From a checkpoint of a small transformer trained on Wikipedia.
Training: a variant of SOAP for these matrices, 98M tokens, 6415 steps.
Each number is 500 + 25 x the weight over the matrix's rms, rounded and kept within 0 to 999. Layers, rows and columns count from 0. Numbers have three digits each.

# q: layer 2 attention query, 384x192, rms 0.126, rows 218-235,282-299,346-363, columns 0-191
# k: layer 2 attention key, 128x192, rms 0.129, rows 90-107, columns 0-191
q218:495483473527502515506528544484494525513492521506502530502508490469544493481451501488507506549530491512498521512535475492525512535523495502496489506511484508496485495474517523492501503481505526500508518509494483517538549511484510515474457475522513502522515514496495488515495496536534527519500495512520506510491524493490506504482497498486487497499549489488526507489453494489500487466530455494494477487520496513518532460503460509498510516501479541532494509484461485508508485483518511502487483485435456471496506477466514513490500539539519502528491488454509502523491517514495486491
q282:479503489454507461507498455418537518526443486504453511508520524546508483493486533521512492506472518489482520518505487549513449525467457535472488513505501553503486549502489505544494484528498505479487470578521505494546475499535495559474495479494491473490521450503520481517448542504468500551492497527456546539503489521558505514518478504557534506488484520509481468503475515505504475481494512484512525474512489575496533487530486514513534436531484521512419496494500515493556522528491459521501540538514503493490488466502480508496497525470490529521499480472500485481537518485475516490
q346:489501484528487546529497493461520515511490499495503526483515517483522492481466495461523549517506491510537519488545504526512469520488505450511479558488464543513545473531522505475483489508451506489530523478463516491460489542516415483437495462519530542460497513508480495508468527515472505518518461459494508494482555550497508480526452498475478514544491464459501532494479481504506516514524471538523508495511443497471460551542534499445507478508473463501526541504463546467454450540508474472490491553465494473468485547443476514475498474468531500458480491485533528540478533536486513470
k90:531441477511525513495515499537523490563498495516480540506482504513464498469526529507480470533519501504512503525491497525467498479480463496499545497510522525480531503484486513519510504522496546465468525484514515469474465529480485497486493518490503474523509488556436481513504514527445464499471459473439487478522464518472479504539461511532513496521504466492471507445513492460496509475503506533482496507489527479506503532503500488458501475519487482490507451541548527438539488478482478461480459466485461492476495487520493527492545535465499511452486493503530478483497487509499511536
q219:520506484504512485472496506523510495499527518488466530476508531515457511448513544467493538504515472511492529539484489514511493473502512494498487492522497514520490473513519496492493471520516481491480518516513485480507480496481495475514482528464537550497509487546473524511513509478480520507474525495512502513489486497504544540534480563506515535529491543493551502456450501507485510503491504493490533536489460495526477499508496530457504532514521491501536541460533508518511505536529521461510524509495505513474491534479506528488492486474508510497522512481516454518450497531497468508
q283:537490479551492474518504506471470500538489453478470527523491469511479500481463512446475482504562542503465521438436459467506491535457521513476491477508464502494520494502496564514521492460481433525486481511503550459469501473486518511479496487463477494505530476527482455502506460528486468474515517500529484508467475448511476485486526502536512492472490439558524491443494494477512513517506543471485548507526523527495479532512526500454510507528541505529539484487512514506526491466528481471533508583525541493523544521468522498516516494505477482536530490512499502471539568546526507503
q347:466458536489509494498476523478498491429494514481478503539494481493538442510499505475542478546457481497465564498489508539526453529552508510520517500504486482520510485485464465508485484565490532453478449433510529496486499439481524473508490478489507467530506526496528489485507479516457485479493512493555502475534516519442512552507516514472484510492488479517526544479499525488484456486513495502495499454510501489472541512504475512462516505466482471503461479492468523454519532445510459525519560480497517467532472494484495515488514523488468509545519503504543520501480504460478501451
k91:530558469495464528532453520512455472518523490459536487478498516548530503536514505487528466505551474523553465503504525468524507508478441500498493534497548455479516535503476481529479485534506503519460475519483499524531507534504511475506463567541535487467476504506530506499496509464513533517467515480486534518534524475483515529509488464545496473483508513495530515474513565517503534473487504491504488508482502489510529499487476466525507509475514509514528471533482510510504532508459526464500530529507534546538545529516467514476524501481495520510469537515451518514460483504455503486
q220:509486503531466433478498477504478513472486532516519523494456486508514483511494512523554491488486469514533530479526495538525538553490545515467544532477519466523514488444525524549488465521472485547487469488502512472462530498505523483506553523465488519527502480502535559484493530525508475472486465517537571484531518523462457502505525462491502509524458490497476494484504479474548511501506501524509519509475478501514488475505536496501466504507480479543496537503522498508506472466474529512505495506507502549497513522485536477470493473507483498490469522515522501490512511516510470478
q284:462487484540544489484497534484534485493475505542483466546473529440465530479493522531470486510520512511497534523516520542484538548540474569499505486527496539472442471493467515520510498510470481535493526508466493549494526447488479510529512508490493491498514487484525503485487487491512504485505541526504476527480522483518513484505486490530520560493432484490501486507490473443507503462486528556497484481495498503537515534486517527509464451490501501478473500475505513449497529473506495457497489496518494496480520455490503505511541479543483522459479553506474536510526532535423550485
q348:462502551528435516467479539498466497497484467492524525504489508547514517447476490524474522487500518485517512480508530507465494498488515505485453521505541555502482508448491484550506446537513491511494470476503537531488484484482521478470508504482509524482479491479493504515495525542570498497523498520475488504478509518469483554577484493481545523477512534429425476488518537499459527500491492477524497489510528515479509521548515508475523495506437500504466525502533504456517569476496504483521527530483467476502492482460509495538518550539524494471479472503540478492464484495512518499
k92:515525532462473520478501550555485488465506517474463464501552491499446501504511505462522512500526527484495469520528512549500492469492430498482471470549476475503504494493500499457494497538503473474482489474469495453453467497524499473513480523508507510487478472512501441516471539474497528505534507509503501492518544500479476521530499490522516558478469539496466524503450489519467493474505506474469513502484552492523472516487445543460494517504470483515498476520517540479463520471483506537546504515513503467494487490526533524474484512524521490493490496525524466544489472534490509519
q221:472490487467506501480464530490519541486492494530500497499491478494474486523557528496486515520512486500494519515464508520488487453490535502504507537525492515497506508512523496441473498503488451523520503527517527505515486495484517511490535479529467509510510499543481494500469509512465488513492461512454513516523506496509486469533474482478523458493544518514490497476467487487482509473458511526522497534531543483492434485528490527470489480471488503504488479495522508503520488494497499500484511515477520480464493493504445489462529451533509500467556529485535468496491503497518483523
q285:490524541536461497462526478527483494494500451476496466503513521501497452479529506487537501508514446502469512497520494500454550460512509513495496506508525501500523493492493493510501531529501531516469489519502453487507504520517471499502520473509505484491474450479499498522466494497501492512527476517484519481517529504533520500545493520531453489523501493457494479488484541496484482495466485507529465534510473463483501531473511496511487481494489472480538504489501504490545519460456531539504526459539496496551485472537506478531529473542450467520459507512495492454526537520507542483
q349:548502473554487492531500488509535497521468476520504456514504526513476505497498482493501530567474514490488544468500494464485496433442479518505510510472493481459453536513441469519505529552540533474509538526470483538482465511491510463531485497490514524490515554485517495556506558463496545465488484519509497490546495492528524488476500484478515514499508553487433502480481437490489462468490504527505552503463512474485476470473484464452486527439505516496461530513511484500469511490494470491488435489479525559524497453475455504494523523484447493457561515474527549502460483464477530497
k93:509491517498514489506503489478451511459545505524470477513553471486518519509493463512467499497440526526533491463521523529494502507508489540478509531465492527494490561500491532508534535459534523421514488501493463509523493524519492519440523508490472472451490500513517537498520522488496517492509513515532502495486519536536514510514539485522505505492491494515489488503464502478509472568521512514526509480465491514489519542511467525504498467503543535455486462482477506503498511459499528458497488512500537494548465443493483517437470521546488499505500476499497464468456497502477519527
q222:481521495481497517492500484506491514505518494532510507510517528531501511504521511524518505489507497492503493540530508515488536504465488520514511489489489518485459524509489492504453489521472463462493477498502512486529504514435484460523546518506508503516492543501515495478525495514459513497525484509537493522521471543474542492463558517509520524513485460504509470516547466510515488468482472483490517547498488525520525479507474496495525530496497500534515550491481479506491547506496514479510505516495497501544513466495499485485504521463468496503494461477524516507482481512463507487
q286:493523536483523471528515468522481499483549515480467517503525529482451468503513516534497476470538482474529545526500568483489505522449493505523536431489486483498518449530500511457517529501520476488535509503542474476497503476546532504512509483468480471508517530499522496513528498448520535471497512481505502559458458539511532505457529533505486520482531484468490487519486480511482483509508554491507526490500543500526495499508500474465497524540487484518489469540489519522503499494422492413539535493482522529512480487466488486494511504487494488482489520521521527533484493485459532447
q350:500450445502509457525498471466489552466494513498497521455495480543484472524499481570540466458446495471499488489475444443483519519484487524493466516499492517508491501519495477521481535471476514528458469510483472494500509540503477493447524502494533505444475576534518510483535512540523493491511505488524534570453504479463488525488497509495523514500494505504506502491516518567545493512502474519494452575503510570511478510487454491506514469488498512462524523499525552513508487512514516484542487535475518546509435497491512464504506541499499531475530498510558525480479510503497508504
k94:485462494523495541516505505494510471489478501434469513494500509497532514505497475465536493510485551491526504514480524488495505492523556480520507489519477520476467482456496487495524445513470513527455510503541490470531522511531488512506525501495467500454482497481443489529496516471540433507528493508469544501472514491469490499534490506503489523517487481467504520485513490537460559513522457494543499543473489513513516498490483485556496557499515492478498466531516535501537470473471468503528501487510490451512503504501476471475502474541513498488522516481460500460503539521508459532
q223:482481503487499477457483502485511477533495521489488485517466500506488505494495524471514531492499471474513496449512503545487526493487531503481540509474493509501522497515444488526471530513530508476505547517503557472491439452486498512491517498504526491506510479470463509499499475515446507489470553470507475494502510476493482516464492508506510529519527494524527481482493460512474506497479489534468515527551517551480489494555495484521488464503515493493505525549497533467488471514481540475520489529493500525450521509517467505503475483481457474486496519502498488469565534503474459512
q287:533501513490491489499513492466521510488499492503493505456442524533521526476443480487510443523549465519552498487479480502490524480504489467506491484499477545536502510501480465531495527495496518466448500502526460498564477487469496468491478503525468482544510496502492519477503545492526444516502533486510490464480505517529532479482461493543533521489499539466485455541487469482565483529472537536457509490483516512502499490487507484494522496515448507480489489478520456499460505519457462544505500495529510465498473468477542502536512531531522529517510499523518493456508536495515541507
q351:512464521500468488528531482564521532492474525482514439514475497480504496522465542475550532502475465561512480487502462545501515499550473531465457508470460485516529505501484493466503536488483463482528497480511509462499501507530521536527489488527494461502530544479505563535489507467462480530491511454494483494485497475486500481487477481466532485500539526514489461487462466512514522499518500495509456452505527460484529469517489492533447483474487494506472556533512502473511504508477536541503484480478520505492474498543513508491527542511506523496481486504482518503463528502533464494
k95:488471493470472496529486497458515496490525471528526487441542473509455474490494496486482501498527483490539520477501537494492473524480466458476475496587551559496514502505498553487523488482517488514512535547492487537508494548489503501482538513505462476515494452449482520495474526455502502531470477509504480505512473570473461442504514447473483482516522500524485526501489513531531499498495529510505469527493508489451547519457528493471492510491490525505506444495477477529480506519498468463496495549531452500513485502488483512508487522521538519514505452475524506475490507477499502466
q224:498508475506532497501512513526508494508529513485519506503498518519495498515502482479469485494489480486471495486479536493509483510514516513496503492496502485520493495505496499475510503514489482490505523478498505488488529494500495528540488462496533490478502513517506488466517467523502503498512485490502489497478510494515521496494504522510503481514506521512486501513487496505497521494528481522499480499496513493502477481535496549495526483491476483506521457520508511486467501512502497516481503490522485469512485494522486479501501497518516539457513483519542507468500493492464459479
q288:487496497473532490492497481529500492518517525518481500492511502473479550556511519479500513485515470467488526456514491506497520495515516544534527482516510537492519496487507489502511532499499512471507524510486449531515491483501503514490503509481498511523465502485470484495499528511535458484512502525489515507511538522493502533514491469515491504517502512512511541516491484508493501464520473502509513504501512539494504459519486507535527483518478494484456489539504510500521489506490474512462476514476499487529493493506518517513493476481489467531504511521474521487510495487478492483
q352:492477493473484504523494487496498498488495495484483499511490467461513489506476468517516493538502514491494506499500497539495542466503502498491504485500479531517530490513482484506489492492474526493528478483529497490521498470474515504505500453486496476514507522548482468520507499512522512496504521503484497491497503490497479502529518519511501498528504476482505477506516538506513520515485494477471460492491509466534507499511501507485505461521498510496516495488533508482498478530491495500504502489520503478555478483499517470482454506498497463493487492486494510535481520502498481486
k96:452468454512504431538505479481553520542481475496531512511457523523525486513518508506537483481532451505500512535510499454492483512538512427474535505540507481510491506464503456508485495515463530493512503525500522516502509498483478482519524501464471514507522514502482500500514508523511471504460483485496473493500452519490474532473516516535491488508534493500493473479498518475487503475506515526508488511527467496497453508492537468446470512465451490494476517518526471516457518494492507507494464489515487517487493507445505469525527488500501514514499483485505519507515506503537485451
q225:472498468500523477490505505494486495493490503502527532508481449519463526514535493477522506497505494510492510495527560482530525509475483493482505465499532484466490506484482480480501527542500509526462490464510501463501478477512484493512531491494466531497462506485482488519510498504491489517499477484523533513502488490540488467482529447527454523483493499512512489495483528512487536441493505514500503512521479504510478519494496522471495519472511483477486540515539473521492524521457496482524515575532524519505529505483518517489519461506467505485479504516498523539527514524501464510
q289:528479526518485479506488544507466507522495477516515524484505482498493481489507524526500489494472497476521508508477508482464513474503502531496512497496527475499507495512450523524474500488530519501502493516489522523550530480495495490531515513516492531518506478526504492510466487513494482485471516514449483501491507509503473516533474518499508510502482498495514498488501496499482529505530503507510462485513529483504506511528515504492491532489486517496495519494492438518465490473488477511482456525541487541477514516529495500468495522486504491489514487544515478522531514443494494500
q353:500495537477478491509492486523500494486477524496453479527505480502470512476487491529501478476521479486513473515495535498508509479518517497474477462482507478479512478490470506497463496509475497518474490489485499500518517484491518489486518492531470529467481487476504520503537493526510490490502559495489486459514509526512496509535532499543499469533525493504511495514522537499506511494455488461479487488529498516495471510508502500474493509514467507499502507488517512496504511497449488477502472503525529491530512510518506508532495509498468468467467509486483505533498521487507494477
k97:510503478523522482556486496506533486498492498522509522471473509540507477509496541558538514508540502449508528494494526450500501500518486468492509518548503549499553471519504476523481493514448500465513482506501475526519496482489505462517475541486539532534536502500487475492504468485476506471516457479491469464480507506507523507450500473482491481508532497495526494522512529446501521471492516499513514522472506453553505481489494486479526484470470455507541524509475537511493514470534528499436497472498500485500539470465520486532522490472456493497512517477520522520507500493477482516
q226:469500440493475505517494502506495494494501501474505520479474471520484488512514517483498493501486460527520503513493486495505551518499493520490474513493536473502502499503506493495496496505477488517482473500495505509492489489487478518528524478494512517488513511483502524483492509496479522468473471539499498486487489484476524494481508502480479474498489503492509495530513523480471507491494502484504533468493542463514492526477528556495479479529478491495512528519530514486511527518494528470507524497532490513488494497512490490516508479501507517468501487490494522498537507485509463506
q290:430469491513514495473494492509500503494499523516526490542471505523500508490499512501507508460476505509528532491521494497509498478482528499488487455521474517494482467494533478521466528509455476543520493496523479480506526476465524475499538502545496507477440497490470553490488473528472501493477485504478529510501454517539469536522489497535481492505519508483542516520483514481500525515473484497514519514470475490530475490515547522513514527523521494527541480516514439481511504501541510516522512460514511502548487505492495476508517512505530495530466500530552496481520468504544488486
q354:493481485511486469502512478531488472495481527526509489497483467511491493522494525549470484458515492497521536543517487503511478491504502532502515478523545475477453524515477486501488478533520500512476523507484509508549474508484519495502507494493481520481516563489491521506519501477487494464528508522487470486525521507512503484504479518480495460479532516527516513513515495481486478496441513490522495498538496508509473493502496516501481532466477509486477490504483509514515489514512529478490483515549483513530525564495457506531537466513459514490538497492525471474548533523503481486
k98:529504500455501514499510514504524510522508531525500492509480508495539521496495499495500481500527484486470492510546501536492439491505510497474504498486483474480498486496509510510489491516523522499509488539497501513454464548498471466485503529529463518522492550474519476525479541516502487495515492481494515497467442534548508509483538508498516503502503513522471486472506510497516503481503477488478517486522549497509510482529490479552506499488456468560494498497490498492461485540533516514482528456509508501464500528498471497472502484492502512523489480466532505506497483504522491493
q227:459490529485520497492473495494503479510530498496521514474484490542493502505473518512508512481471539483535494512490459517504511506494509462532476513476529478496510507495514497493506472485521511483517504489504476539456488547463549510479490466486542487510510528525509507508522503525488478469525538531539480450473493494502456508517533505508513517481527473464490507489515468506492514487506472484525526500535512508512492497515481484516516467524494496492477483513504501468535545509493479532504493497504472510544523522502496497525472489466516484517496500494520536474520532456477509508
q291:499490490502481507486530450473474493502504474484509522492466488495453509526480468466540468503509511508510447513491483516498501487495483481479476486466503503486463537469528454500562551494493494543548473527502486464505477503490531550513479497508479465504474518539482465517504528507494488460526492518440557483518477515519480532511535428446527522521509504519466482514499522506517489546482509487510526501511479510517540448509502514538539542495565537480505468484517463448489526508551493512542517526510521495572486474472495559424492480514538471499486518494522523509504529542487504495
q355:503493464456511514530491511510485506476507473479507488516490458498487540521514466539463516505499519496484489522489470496525466553549532513486499482509495477484473490488507530559520527481489505495531520499493537492532508490465521504488510483474516511481474518448518545546529452528467510532486502514493503515500483468505498502509531498525506525513524544497519517491556533497485507518463512522497538514504495523508526521467511516483471526463516487502508436503479490527483487492529517495497498540493501529517507495497484518506501497503526521498506526523498499466475479470483509507
k99:519505512493483496493520483498496496499455491475450446504502513508479516516518484498497483488474488492483526520492502470502523505565509509442529479506483500532493497535537487512526491502537504516490514503487534483472485515528475526481526483492488503515493491516509447523504501496503450477527490508546486510490493480497476484509494519525542480489486507498456518526475485519510514504479549506502472494516498571489500458508515515503507473506459485532475557524451507513513464484508531490489513519502512495469491499502511521472484499474480513508531513527502539502473513467502526518
q228:480472521445541513517493503510505481490536487535484481537517490538524533483503506461511490507473505495489492483504526460515546535477493479489525505511518440513444496490475498506474511503493487484504461488542497486496491521467496478514489485518514490494468525511485479495504494486484532477523485491484494489486469503524502482491468488499484511485515509472504495489499530528496516485514491524504495475521468521473466501495485523505476530492483516524503526497509505486498517473502487518518490481506510489446468471480450452513516515492505483460515491479496526502542481519502501430
q292:529492490526481527487465481505496547499498474484512537519506540535497498488491517516487515528508519495523473499536509541474535489543501533501528541520527514487481511482469488496528505511488529520487501541498548518454548474517472481512517453503460509508488535501495502548483487510487503513491513518504480512506518459518548541527536513496473495488484482516460489443495462509488452471482520478481492487544498513486474464466497545526505526509533502486519500492504504488523530480487483493489518487488533491459526495456504490508520506486506510526440461495591513448520471496527484479
q356:476522473479524471494507506548480521412523526526489527466526474511473508468474464510482485477517499493488478546522468454482483555483459497551516484498491496497473512480488532471495479498509439488534527554528495482485476547522508541497509507519504513452487542494499502483507487528534494448465497473519549493504483473516527497535521522510506491491506496451480536539471478536506481503480496526457451496514474518500479530461502525502514533481482520509467490515535539509539489459448480484486496541519480480511499507522493488480549483529509516528521500478541525477482460556496466478
k100:487517488507477450465477457506514537511469485500479471524543503502528487514526508515508551509546495482491548508526463504479493507500488476515445497484507526453502527519538480510496499516513482488461489506425492501475521471479546518474533511519458466460478493465547517482534519513491456482478512468487496472477449492527504481496462492476495489510529458497485521505496462494517520472509480493516480503523483536566473464500494511449499505512474467499502475535514497491537514511508517500478495504482495514552499508501520465505544476477462486482485503486484481488486528484507503523
q229:524534475496466550462518500467506511449499491508487506509486509516469511466463472508494510474506505506481512508501500494523487537469520540520519517498456461518465490487483525497483458540506496514477500516511506517479492481487480505530476477494501484444499481492512585493522504498513538484484446506530517522523476515502494510488514510480513526495494497518499525464543475504499522508491463511522570506527527483494513495482500481499483493477503505511473503487505489466526474492510496473490493460511505498538453503464492502519513520468489503527529491473476515464519512490505498482
q293:517494490538521515456489456542528482526525500503513488489500499491461523514510527465507519485469477481516422501509470490524534442502497467460475513489454474528496541508486523508485472475489482503502507537502469461510502488449470497475488511532463484504441489517478436506521508525474521501481517510482548553455500457528539513548504491512531528482534436475532511493481461528483480481532514511521484485514513500512481488499446503484481510524563501495484478520486487495446486429530465472536473475495468490496487507480496500576493490503515485487501521523505458490536524494517499493
q357:527500514520483452494489492460515516519491482511505495484510522479483505527453471477495532449498535531449530536520479458474494496510497526505492507489489499546495488522543518517512521537552500524503518446533516496556486496489498517451477502528537459512493489495553486528465499473503465506471479480449513511513463526514490503507529486504507451501479581535473511484515516496462520500513502491462513481487482503528509513511474501474523493515468501518537506482458481518482449547496475488490492531510527512506458462457557442522479528491501498503508476473487484525538491448490524494
k101:521491513476509472529514521501466535516503488484484513482508471510496512485536515539532498515497552519543518482518527497507530525543466494480504492518468517491527518479554509477500483502464492513506512501488555508526484472511503474485511510480508480514505520480502454509494476540515475509483488506489502446477513503481515498473463536517492486463489516496508482550455535524503468440485464515505503480519475513526512553510489504527485466493520494485513493510558538537526503438541522512527524510507496511461504487495457510501503472492488477482497510495519465516490436515491519556
q230:538450479494498512504494503493477468481522493486495546471499511481498521469466471475496485523493531498565496503483512498512517511487494520493498473503523514486448519525436531463507470502458465507508491502504528491538504499505510521503465520514480548492504508483460550543451543517477514481486495505522540513496503493523484487505527526480470476512505473500486520481492507481493497461510491529498489526487489489513484477464500481502482488484506489496500555507497487511507513528515462467495490484505499505510493467515483523529504528506487506470486547473505511499507500499514473492
q294:474425500498477540525500511513493497524509471517522511489545500493536503495537502464515493511516527542511459548491458563507541506511488473468498497520547493563568510494513502480477494511527514526475511477502480495493521548499509489529518474507478473512506464483496465517490489490465509504515507456515467516483507499493503477456487474481491496468501494489502500477452538465513525531507459510469535505511517497527519467469456541506489522527484506499487490486523518488506559493472466540541483488483494502562523506512487519534493477478476523505520541509518500502582472491518504486
q358:501476531502493499496504470509484509467507489523484495494528433482442525524448482518457521502496450510543536491504486483532485517511508484485469459527446515482494505506478468488452491538460518464516532445502458498537473486468515538508561521539520470461443490499494476476483545491511549507484497515546493529522496528451484468490458517480520527500536509525529515519493510543506486505501532489477509510520477461516494465530509488488458512479540462521505474485470494503510489465471543465500486495506471480510474516475507484507503472517477448454488484486516504539453499490473501483
k102:502488501487519478480515497517500474510528502507501527519498527508504517575514506519530537494445518505506511494522512515462492515513480524500578556528514518515491519529514532514522483502540497470490517534514499526470473543506522466504517511511531471533485485504507503470513522495500488522483480502488524492491543491513492514484528485499471496486493508480445514532499471508482508493472508504499471480520510533474471522529491486524499494502477529512470482506501525500543517477525496489500514495527555531516543511481517490515528507502464443492514471464493478471474473556509543530
q231:509527513548516506522508511476509532530479523503515532498498501511487462508469507473519512528506496507534516492465506493502515498521526511485483448469520564482479512515520508469499539493473509507512475487480509520493485482508521525528481493486537514470503486485481521489508468516515488470525495504513537547472527509540499488475480525495491438508509499497492499503499499482497493517477508511497516501491538486512523480505456512478519465484513509497484507472493526497477476518504490490510507484487518516468493471538492494482510500524508481507479503498536484498470484495485456529
q295:506478524484471485506483540583515534498476517511510486479486474536503505459500497502525519534502502508529473481523513481478527437475518525523494542526497511503505506475480513496508492465505506490510492515521557507473489484532504512528489484506523503485504492534500476464503482480459461527519467504537460479486505530538494512462485506528463490517518548535479526519490448481483497417510491524505484527454474464511512494496541514466478471487494502512467522496490513560483488518485514520512518520514507516491512528507522501518484496480507473487520487506538542523522496519521504487
q359:526488471498480492489468493530523503471486498474520536527472481483506478501489461501488523513495489498483513487504456526494489509495531536515513502459541479526467486489480470511532510489515490537504478507531513501510497502511542492477480496475493467475513516481493513453471495522481434485510491476501469515497518515514461508522466526521565462485531518538509473443518492484502468502501522509530499493497558441475492505547494510472481518508508509512502504498488563492489440467476475516536462477501468500511493487469466504481480507494506513476501511492518471501525534512539502513
k103:493513531493471496507470429507451503553476456514498509472474520529502505493553498521529487488506534526455496511525491499538537514477512482477503517521495539487488496517498487515517498477501463504496510477516467529497490517501482468457485518494517503504476506474509568515486512482477484508459494509507515506462518504491538503499520523501466434475534499532487533515514507516551489469471527528510519462454525501478506487513502525504477448502501530503481463523505506517496497504521489519472503486509530519499500530528529494515500476543517498557532524490479494512488536497477470515
q232:544457504531504485523525487492521519517519479525515454493496499505496494487540523520505519520488539481463498505487517520519517516515554497480482522488484448490469520524499507477495520524478530493478512516488483476473508461482504482457500424501484487515444514474495505535528524522477443531510472479506551503493499528478513505481476522508519513470516512477510510541515493551483497492500469522461526496532489493499506482539456492496513499519521507495471470496505513535511525489517490517487438500512487500527512516533561476510480518512510511520491478495502503485480496506522474540
q296:496462460476526508475494504547496532496519488497485477510480482534524502536517537504572535513489501478507529510463478453492485528488490518483438524535468472486529488509496522500519457528508526497522526501514533496444505473474526529502503484504481476507447484501513484451519519511546511497463520551470469500508516522544545532535485464520471500532545453433519502432503473507539512485458487538492516492467485514540538501521500522506495461452495532498493480509510526502490481493461468541506509511506444488533509498461520538500506478485540483509520509509469523505484523543521526474
q360:443480510489531490503536494542485504495500500495505459469494492491541503531482539500475536458504560531494480478488531518484494516520509550542536488509528486472492486492492477483540522456490454495538461438490532534509484474482451508488524475498507482443476496497453486490487503517490479467530500508486515500476487500525472485459500509490458507496487509509594494492475523441485547496477451523444473521466498488487507488543479487535545496509484482492479537532510507481492500461462562487467538471499489519440518491482470488533520492492490528505484542559453479509524466495512494557
k104:489535490502490523516492494464533473480500518530510549468509551475473482568495510516505505489506510482557532527531521511512512494508494479527519490498486530461518473531499486504502499500511467500528504540522451484519537522510473523495486492486495510503476497459472471443480504537499493478519518503516508471549500464487456511488524506449549464481498499448515543529509541529460514485487535515502517506493500444496509529491545520460494507474508501503497482496526522490500491467539512501543454500484507498499477483523504505487499503528537496485477492474508507525545497469488505483
q233:484451479449523491469479514488475489471493511544515505495527499483515469513497483499537472546517485480522469512528512502482507507464481519476498491509503493519502469505483484524495487479534471470486487502519495504516469512514488474483507499438563521517487521456488484493492526473511508489502521500504529507464465520523479505512480502497505488511484459515505490534502499487491514512501485499517517481540516527511513520504473499493466522501529498503521534495498516507468480510502510505518517541515504490504501499475492490530528515519488528509488516512525531502492492477480498497
q297:474557477502504479507498508512523504511512481504502509522475491499535494550523489499511502507488507479516486509517533481477510530493477514493506537487503536538464521504490506491474423488506491550477500487529484522500489517502524508510459480500538491504516499479527502592464519535502528491457462519499520484479479501507515480511492554510518501521487493454490542533474479450493515512518501504445519496509468498555463532512504496507494492497486469519500523481520505483505484497501503475524499483491459547486503487497496481486522474485504489502523507483462497528524447455503495506
q361:497477507528518471513521471516531511502465483530525465503513503467506508524472515489521519526494478528501554508492514532479558488531490529456487479483461487501445496517446491503488516506492514516514482507501478490510477494466499480533478521480526490511509542514541546478500504480507500475433546485474499528506517547483510480460513479526528514517497493510510517495486476520506474500490511478492508522460502493456477517477477538517506522512498495468530468496478524525502516476546519508514477474496476511486461471501449501526520518519483482507558488520510503476499496508574545520
k105:495517482520498507561486504492549492476514532493513452517487486502445476495468482531467485501500481475506527496498483470469513470527507507486513525542521512506522564473523489495494528472498473508530458457488515506499500523497488449517506487487489522507474499500499503483488514442511509468508521473512529512529478501517511517474454472478472510495528517495504497477526499484502535481497492491527407512473491485498514467555483512504527489491511459482580550536522541490503527458510488484510494486483444523492502504475520486527511471526495518474533526505511484523495525514481489497
q234:486498497522492502509469478522469501481465522493439492507498470496488536487482531481517522498505474473485551481504464469523499485463510509485472450504507517493517486478482477516508560524506508542472506519524506495491494483485525500515532516505529487508516484475497459468484485483468519512523501464457477512515491521446501466536501529506485492466554542505494531472481503543480488428536498504514470493483489520474558474525531462508461473536498477520527492568528488492486490510473519527538494528520491510505491494519463517499494518534462471463473523495495479501483510459504522498
q298:479471437508537552500531505439499517470529511528481538474524494524510488470516515471486514473505488490487498539500540497486502465481459489486498498457517474489507537510532483480491520512512485483509491471521469475446478521501502514498515477487552480483486506478506520515495488511472500485571530487458554488491511470532569533536518534476508490471460548482519458468489497524497524497544507486494506518483551498496520536491457558535498512511494490512492480512567459507491478494490481522488506475523485479488465504510500501498479496520500554516482522563465504481451520541449482487
q362:520571487513503498511504458514559534498520456474492487433546509492452488496493489509442494554480523475480527539490540465526545514489543551513506500534531525487472558473511503490465461494535475493496485530522509490513464529522522528477511523500492510500502482486498524509485466512536521504544504489507528507526509533516518475510544540478461537474505499515531497476439484475480462491503488497495477496535472499506522504485470493466482483502519514456500495488483563484486484523482514512518495547510503516495551538506501465513547509525487501485502491534522509562500519470504476489
k106:480489555488488525499521546510495509502513483554554470520490505495493501497554534518537493492517505523524498477513480512472521524471484505509529521514518512445458473548489469486482457489467464474500527557544521528542468510492506469448512532497512470504499471525482535497477528473490508485474542507502501516530509502477481480467558511462508504511470430527502504481521464487494485532460470445471533498512483504496493555486515467456505499488477478444495530531457527502527512534526494445501507520465503481520531496490497512476515525517474512489537485518537501526470461509530460528
q235:487496503495479541523511504523514476517521488488508495439497495529485496484516490519509530502505488496489499545512470584485511497480485486504485504532510486510546477498512473496525519493497482519448540538511503514485507502512530526534527493514488517442496512503471530509504485487452543471489528514512474491459474503492554482503519501534518521463526479487502459506519478518453467486547479495509525507505486472496516526476509506530468489456448495494506507512510511525545566488517466502551479456463482508522499541448485532497496499519443516523477498505519470471474517539499522477
q299:520462518476515476526486447495446475497500483522488483492475510522512519483488511486480508537517511455495522518511485475495593460523505488496493464483498489519448479440525495484436452515520478512492513534521536498497520524530532506514481486498546508547487549524474500516508530492493512477487535529496550475474537446475515499482540519464510502552488501537492518462513495527457503525509541470495502477450506514526524525497502522520506513499510437527467505518490484501535522471511475458512470499496491473536467503473460493455493507504498496475465476530497514492491510518483514483
q363:519477501460518524470496548511510496518493506509489495454504508541483534443467475516560541472568512502536520529543506540473542479484455501513535523495497529450517494483480523503457504474509520551489491492472515487509509527462490468499493488474490494477489479499525458473447479552478525508500510541546482526508500470469509489452526526514530496478449531513500519538482491454457566528509535518487467551486481421496512497492491487495458479505473519486503520449494478484499503533498461475463519458453507545482491486520516485499510471512500496494521515539538468460517501475506484475
k107:506494505510521489455462514505500494482476481488479495493505509492483529508471467531541467475474516499517509531456478465497535513496489507494532495496534513498460468524498506497494491526511482515550473496500514485455511515540464533528485530532545516487527459485526495480476481522522471487473487490480516504499519547527526496491508477446463542491441506504508493499428457446476527482469490467531504512532479530505540485502503503483495504508482501492502486496515482538531473498469518459522483498504510471470482503479488527465510499499499492488546521454523482530494524489494507505